{"hidden_size": 160, "num_attention_heads": 10, "vocab_size": 3179, "bias": "all", "init_std_qkv": 0.0418, "init_std_o": 0.0, "decay_fraction": 0.63, "batch_tokens": 32768, "train_tokens": 220800000}
Each number is 500 + 40 x the weight over its row's rms, rounded and kept within 0 to 999. Layers, rows and columns count from 0. Numbers have three digits each. The size before them is the row's rms in percent of the matrix's.

# layer 9 MLP down (transposed), 1280x160, rms 0.0877, rows 921-964, columns 0-159
095:528515474458516504469422494510519604477558493424445509399497517608515542498543576492449528488514485496452517536481498462502485481491430461469527509464548486481572554510486501536563468490488431524529500493482465474435495519547548445488450511500382457531423536528434544590509517538521518496486504545480514530494525491601534448510477463452472544472528521458453519490527494543539517551446519501491525441480437541493525536532527534434491422511562450536493565476482530459502492495553498
078:514487440473564547456488492520543515572473425520463499463440491551546495482565501458402527512535381501516436459499476523523497510424502490465517476432539478491486467523469536574516477560504536508508557484498425512460441430505507531495459536526507509508519491582517506515580517468433500588537512513510466463493421539545553415467434449487512500514502503530440547503508463555535461534499536614479548435444485458467501509526484457491473507496577455477490523525518555499531499464483527
098:460563511489456508496466491513516512498446448450462543476535557455467538477586504630500508533507541463507444496468375421537460504507448505486503515453516505433489501419546447459546516477486552598532546467534490502470528501483532468441541567531436440518543487420520522523514449493491558476555502526523492511515545533511508510535508441550535463515545460466530486521500541443553515525526443488527571496503476441415478491577502497520472493491430579511467498488533477489455487466559477
101:553533590446557529444493582433520465501473522473502458446463449523493463482481506519536455504500483506522474498451527559407430456502433525482511488530586505575500410512517534477535479467468459514525507487376491499551470461532451547492536501498472464489530530542518443527589562566527561519510503428464469514503507504463567517520432514496576489510613475474499531476462492531534443463546538509509463510476503476467442502458444480520551505532483536527484469599514460521496489469515510
108:483490536527480470498452483492580535496530564405497572530448481466534505442479463480509541544520546450535477500458455453544470483496472450484505469564494540425497549456495531493518533506489445536482423426502469450386528472539433507519576532532425524497489505492509550522463514470486543538503529506491460592529462597474581493509522514535559500506485511537504515563446507574480456467492465518450558490499401495469484522526556550536499494488616457485528486435506471482545503482504497
131:536512450551494476540526435486506496440463531466468473543543547534382523516526521483510458485497511467523486486476474559466527578443457485574459458435484498486546499530442570506461471486496528589504421556527523504577465422508478490505452586484500534469440460512514518483539523498484447473471510487561481587481523426541497486485529510449507484487535534518535519489555485490441476457468541505556549479494490465505490539559496492633412492465495523452514451532564539565535510435489509
087:464539502537504487500509489437511451512490470481487519450506519482513421495517435506553608473505513503568485534515469440498517491542414469489453583496422504522531548539460453348498485528505495494530465532557478529510561469545467481535506588524491542446499526454532497543530472507459584436516476548472533485495507581443463496558478465545499524444553498464547461487607525467490517453486439476546473504524502515469519444566483506489484528459470531554460527491521528418498557452528493
081:506513549502484533542498541468467482415449506533489481503519468468619482528525504528441481579455536480479480485463526481553469515509508519481485547495526540450493518515538598330517507487561497510465587486444486487485480553501487545504566477479436483429489457566573492456550498506510487507504493469477500496530490469518517488476497500445517554544543465504554485512549476540471520526552542433480522498532545523456520502476489494604473485520494495489508438455491546520533467384393459
088:523514473507480434529494502468485512462492538480518485518532527506489523509481499511536480479504493494490510487516507459474529474549506509517520568530512483515549509456507502189443497520527548489454494492534447500503470502444434590546504467501500483494493486478532472505497495499520555442478559540505501497499551439467485526604481508529529560524519523436534531471523486501435493508535509497523496503529472477461453506478531485590536537448467569496516506499462443505518511545508521
119:448502590506459523467465498490519480535473535475506537463519466482522517545553564517414472546534551466453459525460549560456552528512505530509426469514502557464475528520518449499590410577580476529454509485461554424415460533513483494488554460497517501539482572506511554443492452481519531498531469557465519537438489516527474559527514520477460475534487501484392504393534501548528500523496496536481496513506492509480458493451594559472502459446544448517459518470458481485488509481416556
100:531534515526404506437528547514493418548536505518468552591543421508457508504520536475515556436566516508438549480540405451475537482491418505468486525599480499459491457570491564487442517557576522527483514468510427434460488496465490546394488531437506573485525434514514539529497438501530478511477491505531515538556498541461491509541502529473438477552560558482456527447518474492482427501512487487477546550487512482409492478533512494537461550512496519530506438504464490526521513469509502
109:453616522523548487511483470555494541496461442483501457457560513499534569498481426478457508475543564546482478508506480608459480516561468555478556570485492443536485479449502561469491567503540459474467516512458500545545481476578481504525537464551414545519501511486489496477453481590477501505458508403498469498390527547466518508510567479523491518544497510486474472465444469488489516554493494525477459427527515488521469503473438497569496570459500473553463515460540446399532503502532551
089:535552536508443493545526542464553422491499476557480490493477499545482483534456458546522458409529529490528512559547509477488507527521428546485499477489476508475487543472505526408460537566497514501546429465608477492519483502543465456566495493480510490542516531482435402535537522585505473381495423575491517541479515469536489516553523509476549459506438453552565587463493545533505492527445498509461490561453490492495450440526496502521500460486488470480474450539498496557539478538400528
075:428522452481466557462499529528516484561508463546435488523493494494514484504562452494420488495491436516535437511573467515503506521452454506526477455503513516523482483519507484557508474470508451558529552454441494526476498498498576489497584526449501517496529514553474520515487475500490444577585528472567566403485417492533485470390528493493477469477525502552441465502501536496531463491527501559506535449495484555533547509466449484405470594524550451544486553526573489531475433478420568
105:450498473481492484522537489522595510454456474513533546488500453489461503545524387435498491506498540538458536527557497470482534523584447513543518514532463492513540481492490541467465485586552487484455503514507445515417517543446436450575535448477554509510464565474458505580511577537492488523535516496507537479489525506511495513530482450462576454442507425581518527458470428366507525440435532475585473504468552531476496524529468535484475532480475509518501574528443516520495493481489449
091:498473547523493474529505493484483488466538542477520525511503551527498544525496498505559486477518489518508461473494501440521527468507496492497530558524503494520501526487520505189466488518545485479503476512521480484489492495493470598523479486485510507504497463469497478510507474512506520441480535517500503503524575459490471562590481534517540486504490502462582527469465492483404526520566502482486494472612490442477490521458531534591514477481468546526518469496469438475503507487533492
104:499539502500480503546487429433545465477520477510540495446468514500533475486516527482485484525399508529491478498482534420517431510530435565441504477529513587452452510460559422515497439562465498459542508490591545540532448527490510506436509440483563479572506454514470450561554491513529515493501368555472498452482528521512528532472525523494558513580429572513446487485520522482504541486564483549491463557529507490531528465501478519503455585467549431427524522443536480542494475492495531
100:466534512547463528483454518520515476481583501434513494537454510481530477500522557536569489434522539523512500586509524459489508524431459493415505522560445507520549495473442594565516454492452479497482558470507505434500432580515496466416562456493511498484454540488472508520479502533496462574459504485482522514479387464532495514458429509529490441532441450553556520497489437523451487497521492546536508413568451566485556507475568513543479522533526440543553522526483477425526550481508508
084:535428475469561495491522506527552516450542484506469492450529545513550570489457491449497525515505518540430514516537519465465483493491561472532522557482515479491521561473481584308512541535509486478509539508527459528413438456497529477477480550473506514520522515419492499504517490441586523509465461410516468576496604464470508436543510464494492460506420561510519498530457477463515467500508495515517455450423503499478479520518484455477492583519508530459457534562484561496547528520512524
099:491497497544424501494413553556508478555546548427514512505523501460546489505553444527556582549515550584503476543528514511550454527438536511481451510542479531592445481460507512501454545457524458456522566526536523575488444484540491446404538460490479515521477487481475545476487491508501473516462501496505523489457477452454475437506390483553495533460425519485507512499507507509539459505495549542480560514453508496453526507465519575409491517488483411551565493427419492549529505461529498
106:532496493544508457547440488466530463538548473485465500441416487407550455494513544532455435516575566459535432495569463548546570530512445533419514486521519498445524496473543506510465488533504548589492487465569530499469501531476410506483535553431463475553527453496566542464513484520512472498488534496517533534427466529460446510532471522495536481524465470462485464462507554551446531491529485513563526521487555517464467436421545568467456461425492526516436522522540530501560545507443522
096:484488541487472604437450439511463494534472509546523512535480457495542462477510498502452538556531492484525527518494460490562481439510413484505422511438489529538475500529520492473490442507453456501406507530484514462450477510448481504527498475493479529531542485468539525454596453550467550501450485518537579435515626527524455469499525523559458535605484381497476461393527506535463518512544482459457506512544501502588505530506502527525524514523580476429460510521507482487501532504480522
110:524475517506535514484538526461519477436496456563460515512544542531453460503490513498425526527488420487480471446558480424576515470485470420496510514477476457490447504506471480508522523464495522493457483511476455550523461549438494490452528430498537466544489473465488554539484491552539511569512615593529465581555435560545579514512524517482466467501526504559496509472479469517441477486497493498497544446510434574499501423547512494446556485508446396570475478462492570516558531547559492
091:512456526559488539500439522487524517463454479490539497500487520463485546460485431476509554389476526468447528521502510473461521543468505508506513433480456502524512518585559517356471541509497500530500498489503472395490501460571541554500513528521555504477478446489473485493523522538572507489444523505460533512458478538538515561526446571543487396472498492516509512436548536544491468516490437545514522520510523493487514496427567425501584522543556512451512543443517581398509439500495518
086:415515540536552572431485514509535454561512513490494468505542445522560491475516503538468510516532423491579437559525499569504450491480500521472436469462492480501433476527554471516553459506525488544490509450421504486562564423544539484489544539469447460524444569539468478563492486508391442548512527449558529503494447463495555483477475502471506528506498519502449510568482454537453500482448501593453558464472473483489528476548553509508445511538561398511460492523499496510561520458478538
080:474515436457474559449474502495500502585516446492493537467507457514530542433537496596439529529489451541551453531500482511485493521485490466445473448410495447507505480483496478586543479491530530553489473556459483499520510487564483444449528597468520487577490531516515496517530541505482462522505511500599469429532418502477582437428533497542473507500505473535389467515483488451527514494525558587506556486425488495480488500552430460499434549549551457523470562499504544527500472476502523
114:565516554448452519538506490504459539499459422504486517515444518531483542531481551560523513520499531526485554527455516519467514576452504551497470447420434503546397457471500554473536502566486472408571526516526499491511523529489509481546546461485523448502428437496468543395521471534476482509484563541476536532460541418539419490562497513507486497540479525498507504461451593539519448542542487500406498501583479440476472489499534491440540505478551493446488525541494492520486560470472565
074:505496471501546537445454496494500543558519469512436476515435494578500495489562496520504467516482478482495531496511482509529539526445512535529496483421539489498515450490471452603551533491526460521512537484487526524554546392549513467472477526534458513528499498560427491520500470510517503526571495478490530428471436525468563464422479585493488488398545596503456449506493502531487532530560545592453556398460498514490445478508443518501400513488534431474476533471466528492496519537473577
076:478524478511547562404514524469519539510469466514440508452476530492448509420516481511482486508513455518482517535571474528441487523486428442501473425476444498464479518547513479559522439530459509544517542518502511497567551478554519461517453582510471476498512506509554446521539502479498442501523460557549484420457413479420525467455456475509514503468479581582429489554550447523509516489459533589550530486478552517482498520505472473490436570499499460489522569579521578561573468524491528
076:528548521503555459513508494498472498509512481452492524534477512525426529488483488586463470516526499403508494493565522507505511467501491454540553500434474488494543497475459515236466497541507507494479563552477524478477462527513467479486495478488518507498551511485519464523450488527455546444520535517513430537549478510475499497548526556508509488561515439457540597437578553467440506490540507481545514457507477470496520525481530482523515499459435508555484499554519491487523534420516497
074:419494517414532495506499502548483443468544521501510526477575518517537491521444509484542527546512446470486504444490528469528538441521502547501534491476523517587559499520495466326475503579510540494484497560575503445444457456478530490506466484500461474565534515369546482521482499480451524494482545501567454454486454550477485525464473543555507503448548454458538557519521516487410550514460514494490474486544557461491530533568536516562478533484468531497501480451513509511503543456429473
108:533542470507405502517483503444521526457469509415542515473532481503500574548560542457512558455493526494487464596503457481512555536553495528426472478455509576517460560460490559429526459523445476449526519483479517509452453543527447498502577530463496437505483462505544568421561489531499448549410548506465454508412464489547545508506526485539477470503545483480524508444492536561518460505474523508479571507535494482492589465489542487540447451568539491519490553513482499417485470458488551
116:495482466524469547499414499485568544486556524523496542564469505421416608447431531494519450514491556509490479504529516500506496341460516554455560491535528539510491499509500496486507491497476527548509454460557520574542507467530538498451453495460595489539484501477494496494498451479534430373502534468502539508531514492510477541528470474493495475508521521542538544455521480531555550456492490462537552529511541420463544480467511465550463485512484527490450415474469521560528431466445519
107:477467487473440505426480491464470490461499506524495551468483516552475548503550494538574503548473432485515381570482498479490398428451527588453508495465514481476498517421408486531517560503454554547549468571508525463501465513487499504463548480516489499566546485456504491498514555621523472444542555506527461477464486449496496559497526509508503508517493449533551493470433501489488577544504458492476541506492484490499521549447556566528432558532545421436553499494520503435538491484479503
107:451541491526525495448437525538538466468527443478444430457421477460554541496503483487520538543518459522507582504507405514500499505534547450428516487459501525518429557480472483473460463478531491458497538509482528507450520513461476519561564565438454506476500449552545561465529520410516551516526495499532469512489529511531525498485478592513480548504488438514466514458459502527535495570585413531482496565553562509472527545439544505485488478502583581510484489461389466487456541533527504
100:489464471484544500482489597584505539516490505487526489487480524451469464549475476440520447475452501475498515465515499518460466475518540528488515495479472476469447527489473539537520531563429554464453517514520531500442554430484548521467556523526394488563577532450544439514513514475430509525468494485512471497542469505430531535458450418493546510508543532528458505553547511507495443482588524542559580427495563546542391516473542434435468428524444494507501532526523512555533444545503523
096:529507566531522501464501553523444524469498552451477491573521487482587467481497484532475521530523533488557548482558559533464498576522404513460440482448526442491516486491489513509472452469522509492548468498496509506507506519428473484547549460497505471488420472497585525468464439386496530493514476425456522556537509562516448566547521439450467513513513400559530504475501524484498507514481426463488495597493464418538521512455514535430513475525478555532492529591444545487565467476492484
110:509523538487454493531594558444574505488615448523504453487491467502492407519515511414505538509564488507490508530521513535500531583458505489499542537509485522540516479472438536522520526529434477461557617481423447507416524494507544461530484437468479468558467578537471557501467424492577518501523447474518453461500467493542485455499500491534544487423473420492517504492476531610475503487523489482541485504401500518446474548534515521444533454513475476490512493501511518473469560497488490
106:507448515545480482495550510500562569516549466438469556570501473543493500532553501467451469527506522595556515432503491492493546548392499464423517571494474532416546496458479473532527485430485541523509504495507480515496468510452542468475580500512490550464555489454470472522486434516506551518453450560471502487570490531530539469485502529495499454517449463490485478411578519527502527534443554522517473506451513464508464479424522505480502528515498445595508432528445502454614420507475508
073:453479530559448494444501520498544490498548530498515495466510494424497499507507525513538477423499483451561505486465472559511497467516493470456415507516547464540524500464480514525566516406536529437609500514539432457639401508486526482501469497422579504544463516464454480496522486487552556539481496461492484467502504496513537459527426488487484482488525520583539494553430547511521519453522455563470415591536459484479542518489500481495515506540550491498495509506587476505518499482416563
084:452433456487474472489488512504494523524495533508448498490510540499514503509579470525438587447538406485514522532474538479438553525532520514454457522444527516488437421426550491557553588462509437456514503564466502543534405447526501554459486533544504524502538585478449479551514521473480486519480539502508443557494479465507492498546516545501491472456455550583480379496461463469484499523455490544523539569583467506442501452540508525523428551538491545486540459536527489537443502517494513
102:467485495472475537453486575519533518486545483590521627476494513496484507484547597427502492509465466441460501525479482502566449497534495437498468484479525498448428478533474518479488543468530436547460531558467517493479532452458509531527465520502555481476470533536542462587505529472460558556474510486490494428548541477554481396515464478518534566425535482525526516599502441440492544461510503505444458537525502499479516528447478491382495487458544485507535474527526540467507529480527592
088:495528540512529457527502471531552523496554451533527561503490491465496559409516471472467388491509482508507538515516573534479474507453537412527473553480525547552594473434503441501521418471525486496505505446545510462472519484521519528493517556472520542486582489461534486406508494460458568476545551474473496449502524481489464477521447516487512496499466454474508468495553502517498489475483456463406539543613456465452496514491533637535494516397526506475541523472508445524515524457548480
105:590467534519493527500489533486488528464554460419566580490523519503428575484492492493548531538536521551476449567423455509521452443443400561521528516438430440560525492429521514498537399523431510493489459533533499490475493532503499571515556450540492452447516493494463512557473515532482511460536518558483459510523512504504506563525521476505500463445564494476471469464436501579546488593518485539508458478471490494454532473474564532431449523491542509496540507560467472487444494458488536
# layer 9 MLP up, 1280x160, rms 0.0907, rows 922-965, columns 0-159
075:537515488514464499543500516521470538475489502429644446494491512465514531526539483503493519463493415556505440493476503516491460486525479524522540473563463403509527511432461519490465539495515529500532469518556381492503489498454430579514502515548506526520525463495464478524526513501487469555389478436490511499551507514509571537547458482500461576530561499580446524526481468560501572567530441465498406452503470466478558541465515529483551554498538529556509527488499515535433508475447453
104:531540472517474467512569478503447451548439536524460503515528498533497475472517463498490532492559446518510592491486495433543505473528486458513463474513556506507456545471423486554498526452503518534515454456496431543493434480479482497500548464386509536482556492530434511521504498456507464519523482533494521430477556583618522478493554496506532510593353493502500499436476563526540513546544512513454547501492577478532445453443462520514506523477456537435536449492511439490517559524480529
107:457503502468545525488482496494543491476449468419508524586532571509456505549487577469481509489416502540466551455447487482546497548496462460488502486563489571476453426524478491514538523509522492455520497470445516531528485537472483427617568543520501462548446526488496504484492508531525474566478470454520494607544481472616542483506592421506534500427532423540505466473477470570510504428479446498497491498469531498533520489502492565464491445481560479493497462490472456551447449546511475
108:485436513487520488524465533506527494497489548472475523498549508471493529473460473464500502539470549534523551420522468524486479580482454439552468524559527508519423493499484432513550566519553531544427421526434511488542532480492484464559586417472466420564492384519483477496533524492541455536517490503518445588488472535579487471492483489467561455518412534483584507471477475508511540478441460512522497493457567502527512500482494517465482516405523504408540531519505467408480474521497527
113:506439478455495530538472553471513474536456591397442523478570512517473430479574543526483523543487506528541458485439437548510438500501524446507599518524489560458476514513497504525466591508473506534452514549482547503472518435407542495584533456447468555572497554424454530520467551519458532524491442454474466511478525491524538505477528444493513534547523528443519490504426541508511486467497495511498527476438539572528560481505470525513500557429503451526561535447480494520510523429484522
101:510495525471572500522509517502535498459544542510511464503521520503474539557532576543479478547493490525503524468454482499572514535465548500472500508479493465484456512465516539431462523529529536529461542547490503497434430513367562480469538370548502441464578532481517482363529509506590491503538530470520521479454549512496513459464484454511509478434483501454525470481532541538411544495481506541466545527489501572519463623495488492525461473483534468470512614501469494506465477506505523
096:482463473463462531493549496476514433507534514504500464462552528491518484534453589575561529517510536461556458474557429537500446469484524492432394488517523484591566532490503503505509528470502527477491483468500418554507431561535478500482492436524462533562501493522504437475526599540534563531450507515565563463485544455454550491552422473544479509542428518507534455455536516500494545510446539461515503482519482554485507524476494441450533494445453426517552494466450433459508491555563480
133:493490524516474517507553461417543481474543528489502478499529531523485519565457571522534545494494431559478484477473468434519512482487540477422462540479491477518544451483580515424485529496523534523479490547473439534509479500480460605531457458487459545465516523523500482508537513508538570433456507528512467542500559432482491525582489479506546542469545513511574473458559548535405579473566612497481528429568532485421493536445477463548451475506490484519491555503462474442467535478525561
113:467553505502507487494516475525513480452451499517515573514520534489523458487462541460549509471453505524433519469498581505493471477469537347465535459469562522459458520491501455494482496527581508501497554499443496529506534508409587447491507446607440548495501480491456491517485557448546457424522528485503468567483498501484508530559512507563538481479457526489443480487493539494519476365492500476518613542483515418435521478524446525508507540481503467560561507470484545483517495551529512
103:521454559511520535505476524526512421512490534545534511481556454481408545441480499498451518503448525528522468516505513596470484529502575501534462475456523440507481542502477506536504536426485540493508466497469528525513525481435518474577512407421470531523498468419514472512506583442472456469475507517475529416586504459528540435522487516467536559496503477494496466582438508583496500478559538459439543443440525557538505514455513577505514528460447444467557467450487439484562489517455486
106:479546476464459537502523478478417500495379494486508515483503545489512475545439515464569592514492490525477487512480503551609439536491560451513492448536544471538428516498536454531502579499541547522435532490446500519527539461520441476566527544464483578474459466484492497507523525468505567439489448487618449500418513525445528518513468476492487470539514527418528491551467497493574537520492537497520539483461478487537533404500479448518501545471475505520530480571472426450481503536549507
094:456501494448559436551527503455480506556480484515481487488558500455516388527511455491511519592529512552501472438461476531465529460474545453519457508564580551502575551531451509475460489464501527526432506524472505541501565486435416558498546546564472436485495456471508533520473465519454455442516528485473509481518532524539536421554458505526500494476605526460489459504531506492464559449548457517522488481470529537488530566512498453490448509399599558485488520560500521501509525550517449
072:540457383502506459519531471489537480463553528482422496513528547527474500484442457497527490553472594500449494466539456493495446453554495491483547537499538458481541406450477582502469546463503471497459532539507579476460460492560475533483516549469487484547536490512557568498480438501501471464519553502443555425458484462515474480572503567488539572534483448490553503537533498506432519504529461546488470527531475532527535563492494512494480368468443562519501522530505470508427481513537419
106:583455523496579458545484426439485499519509541555527538464520520539499474546573494519557557516459469547450491468493498489451504490512507524502526479529454516478573497551489504482447513447460557511431437557463495533407542523479442491501536476460492541525563477421510540462496522485432526541485544414496455479553488449520488461521474534529427493527483537494433449447453466445471475517569510512474497472436515609548521515609502427509503472524548530560483490555457508517532461519495495
170:476464540520432550486541472464513490464538534491491484501523507492473505568473530468537524521481449532477531472480448474525505518464525502482467539497516513528543440459567506423457520503490521525449459531459426533500485503486454561523485440473512558512525520538521480495528496530560554422449509538524460566504534430517495537577490480513546545477505537469581479436536553525395601488544637486526532422575547475424473520487486474535477497500462511482507568513482460416474526503529587
104:442422552561482487553447517553480466511472462548513469476515518508511543518445515540495571491508496501500455538532491542493486438454514437525515491469576476450470449486480519515448529535522473463534552439490509477446524502458472530555535461527428512511521492446559592519489556494594528502444467434513542479591448469484527433531441524530446486486648535518491491484506450506473524558539464499488475498511440507475460537440490475481495449457486419513559583581505496487486480524493532
097:491411495523511563520511531543439501497407523528530458503601472500413515471519461402485601471488532556500544463487439508511540432506545503523452462528529535503536460533504404533492433469503467519507470461481510540501512406497500499537495467449438539528531490538503480492568534468518492466536489482525535506525501547465536574507514475429518583458511537467485486565482503544525532512505500351476534465443521488572560489501484481498496524511497480496493447536525469487461497525532587
103:521560439498428499521562474552583498475517442513495474475521555566549523539456547512520548477434485454513515541477482472502459505490483500546514489437478480472488487525483468484441526531566511503476563534433492523468551485472517537546469425493501456493553470510493493513507539560534591392434538543436506500524457557520573519516516525496539527500534511542494428439510552525471498404521612485461511451516536486470533492495519451565405480439441458507549517473446473455468521545472496
095:572445453582532509500495451478470548483476518549519474562481502487516563481514530410490462536449549547437543518503524510537540525512577545535500527501498456487488475510475502483502453482541544524532434488524475522441494574507556493544505448459430554458580494479467505432489550454556486501523508454645486466508508508552498515499473558467429559499521427460527458410466505483502493510587465500475453501494503490515516523532473501521502408533464531489442529477429468485586480559502537
102:484508548499498529507542506536463493507510467513470524551524460512473556590547556510522580564533474568458493480499529498475478567569565466523488508497532440473451493461487480505543509462520463480515533483478460419492395537498483514574483482490445555500508554482504467521475502416521538510536445440463521489511568483474553509516514534475487520460574478531533495552453569521508525481537544459457550493443455529481598517518470448478531501506458494583565486442412428532488475404562443
101:501511433466532466470511458528499533444475559531487482510520519530533453502470494507444452520491542443505488522482554451456479558492531493468481491558481455470399545514499452518481477531559526454451463433518487529504530469459552490490499525590463543507471602510532537395552479509625525565499504399531487493557483526496525492453446511520508468459497456449428504531518447426507456516438485551441513500462497565545476482566477499470466549550496508481533573539442484528466427492505506
105:498459524527495497500531430519541500483462556452512452529503460573510521477468480490501547502417525495488483469457528516633494566482520452519614465534428490511515479588486485546486513533544506504530561542485486468484497436512472516510461571538570512445508528461473485510493495468493545491409447494535502527597457475570530505526489471421498495544532477499467520492519539562496587503515483450439503514481562476472539573513478497498487552453440491474454522448442464484407554426500476
101:525448512444509446512506478509492466530522560500505530530532480520489483478492538497479557582462448509494490464471518483495486438551568538510482605469514502504496532504451570497463507445473440482441482553513478489467516455530477516474495493462489592502493499474539521547429554463491456466485516392492479421569527508511454421524447459470485618606445536424502493545466479515494476476555540451494546445544521533515493455570487481459486536550499555544603514430505476494462498483508470
077:504452500545545436507449503477531519467535555487446470487476463562493490486516430631516531436520521487491515558526549504562480499487522468535548544516558560502519509492519484478501538502524569466400499487499545580501540453517467503535544503523514432483504460500449615511474515495487488472471453538480512450431504524553527504521454443556494466422485516524513536440524459523539516542519449476494431501516580480454445557436456470535463480454402431421506505543490531477506538541484525
075:480448514558534468490529520472523446449519502516556540494468492531476538611520481546517491472512640506465548471514535476552528466428494438518516473559492464470485512415543527490547515465526426465446497411419544489506509526554473454502460498469484466528525466497539489460436491543543508464457513519494578536481538556570487530500446534528480475495440572433553474549527493532519491465515486559506473484563519502464435543551522498506501465457461470453552428521495460470472509577568526
105:362616429479472481490512537489541555479447540467498522520544473507494447452511556512547537547491414468451522503446457535499495547492548513520480569574499501501445526489428478506500565526574585528465544434477476444545525509482521497516489493532427517611497508542474467466463484447546553548543459536454518583453535533521481495493585519503484469459522504548499519487529510506497500504457496440489523503439478509508480512504482482523524458504476465475451401467455511498478526535494573
078:487496511466514440557432530503509495458501571446502524527492496503496513528514503522578511457479463483451555504529466462570572452523506514546481475465617539485497521487532549465513532531523474488404468418506556534528534533520515508505527481549454395470490468533459559502474455519520483511535474543475509519515534557562498533516467543511477491386536498565528482401498521460482491514551428482470454563534490450482523506471507507523455516437453493543471473529519491429607488430439566
075:576444511608518479501491536495493470503460546511512499549486418500474488561501532549487513531580515574546491499459494529539446470516531464488526493477515454502462501441475616464572490441523536511506491489572465510468473517460414510576488473567574495445482495480507532469500478516472519496448450514495530505509575481478556515499451539576486513494498528521500531512487514527552520569469505363489458510463497494474480572529505511502549524502508456538464541445453468417434557568508431
089:532481613513512562516523490448526468459531524472565436437531499498478530490441535492514549414490481527478502534486569438467524520502511515477465501497466505544517486512585509476518460449493544507490472446552411512470478535526503485535499449500483585464524544463473530473509471460596529519443500521478513569491554517530497505528486482466477482534462530461514394476551426564525533477563599476421514463543480528495391542547483488491488441557472513515441542582490458484531506491469541
076:475468495606406462518492481439569509475523490499489498545518507490456531540553481573482452423533508562480520452502435454487443495494504490502461471499426503547563498490570528487553469435489549518495504504460493555562520509535447554485518514579493516467440525540453547486520507480553461495378439511493549588444582527555531520539576525486447528437531487483475452437532546531457520435504492505481473525447503501464465504518490461531485438534567500530473533471534524461496454519466518
103:648422449566466514540566485511524534470536514550468528494488465522532516506530499522537534520449483482454496511454533505432449575562500533584533540522516533465505506503438441483504507521540537513470492537537484584487481513458500582498477419509414480497501469533447475502527434449490558461476503459477569481463482516517540501502561481487528499531463522408499476452499483535545492490469478552470496497469572526471485492510509530480481472523434462434531520415508469414469534486601443
119:587472443543478536530466465483521457481474457496549495545517471555453557509533508477474531515459518480461514446486562514521384528521515452491545461496470393478524495521450490517476575462470551523518512476493508563504473403488414521559477562455513463487445523466510540506504559479497546407513577470499473462497549519549567484513523511464510541539528542447526493556485564490485541515555439505452497466446508448478508432426456493471480575551454566488528517554510493531521439478546500
109:509527469485512502490525534497527520493465451501561453471504532451519475526494464499488485569442494555450547487426554516602525514511540450472523519501515537410427548501516571500400501416524517488452452485484498495478564522470436478506566490540462508448517425481487480500490482556504441463508517447555533490540537539446549413452554487520440499487529485529510514499470547505522545488512559484460508528413505537446394532532485526501482596488546540512508537473490515525534454517578407
107:458560460499502500510489534428491475510462440494464535487515526533509509532452511522471592551481529530507527512518508488441458504450515542538603510513561445470519484527439503512508503524556503526492536477476507472452523546494517454536469432484498467525523504483507532554534505587500526547527480538421541529565489574487512434435416433468504493556456490516458497508416488482518548495536481501460481425506527552514370499589508534469496484521472450552578558566452443483488484412534466
110:483561536464540556503455521475559535393499461523491523512569487480533488555524533473445496544463414437458502511481460457494468564507553506518509481520476444423532503487391597512477482516509571471486476513477510487502491571507483474503492524507463538476397456505488456494461524401509476508583508470536534533542522489519452522480527500451573525474459519433501498545521525531490511440519562495511495514478580588478520454591480477481528458505527472443519511443480474480542458551523583
092:478517510493480439479541498535520503487521495543492448488472484547484491566468499508501476522499552525489481449497503475616430582542522425577574521506501407521473544498466417516427475476490446568481536478537480579529525430481545549535511511539545462455456554503478487495509588480489514391499523443527466517476490529506575582490492510470520504465517552463441489461491532479529457453532468414494529515456517508463603398518492449491530502484506489523496476550507491533498517576531504
110:518535538458552546569553479498577513495513553544521416415528538455473473547479500500527517506498453520557478423500515561434423557576484467433431508493526469491421501482496548537473562506501539577432538487455457514533543533465534519496546487508497536492425449493448482529471500412499490430541496498433502466494507517553503556475545539475522503548446537509433523541459547475484526397559465513550520483475529506486537504457480454469485531414486477476510476496572500471534471475480547
103:411520451530473466548539504485445479467500519497486457565448477555471462509476471520464553485561530511550489421510478503520458571470524473629496517472567500546553491498508491497473532452488557557444507544536502548492519448468506526531515521528492515503500481564501519509493561496522592435424490488547470517429478541450557559523498421485502551499546528512531472485485487548503416471413476462560564524446480487502558532426475479442571507466461464455505452466514552482425535508535506
084:438546569506485434551445505466500494512512491478613431523531515450445480530437546577507522516531480540566458464516535399513427534490482460541495486517471417433507522519473456486559504514530542518470479515548439488540515469467469553546534442531497436489515472522503506502487534572499498441480485513494498561440515504495594582543456495586465480502513605480480506501495491530470524403505440504533503491460486517436581549457524527491538513466546488492541473492533479525438474540508498
091:460515531554416540511498496494543422497453516511565489472537461573484429520533569568550481521472528490564423493477542407494504504521485455445467483508488415533503588498520525513545540375483516487447515497488484524525495479490498565524534447439527456489509489447421509508485557542520517442535543516513529498508495453472539494494490487506456479493475484510446524551493497505504507456504468512524559495467481524410536622474470516522587581521493454501470417517511454513453514509526580
104:479433532533489497432538555481522434501480533510482436543544496525499570472500455599460458551547553452584482508492500441538501527500546502530495460513607534588411517498449507532469488452540487533437406386481563516517537442468396491473532493500440444518482504505494536492482535447492480491506523470485518510518600436543522461445462488422493546496483475469524566503488510495527512536466495482526530514453517523466448506458483471474487514459501509456525455456469524479550545491499546
091:515503497501429446530430464458498482440499529473507537541510460518476534539531502544452559459482532581481508502442498504550492477435481430531462484467452488415515484571536512504476537491451526435536535462439496604523516543432521534513558428532500499550446484546470573516503546506509497495494566539403441484542488567511481480556525469498431537534477523511496457514470437553485501506392523510558428476560528500468553539540516519441522492501590496499478530493460521481453494576506497
102:551525556545529503501525461463522490501432597460537516552511530474462457446545552463408499484486555598445548488420562465574514529475469477512562506542510499471456515546537494497540572493522459535499535477481510537463550482459495452504516477517511534536462510485465523476497568502548501474459545462485455454502521517533529477550521456504462549465513479570546426503479481539429494429403545496465570478465547489472430512462470479475498523404522596517515504515464544509573528483456467
115:510525545487527516545467456465554447449536473468550516522496491548491486549485462547553526502481486569476412442472495478478444488469494493546499452509487473463445474448470516484495492468507550435476551482487476475452578526429483550496510519466500452475433531452518530471446492471446527530472545523508583506485518582568531466505571521556473560492459536543440500532515544590464470525506471490483494531495480604485497573522450449501481522432478435453491554526430468416549510553511599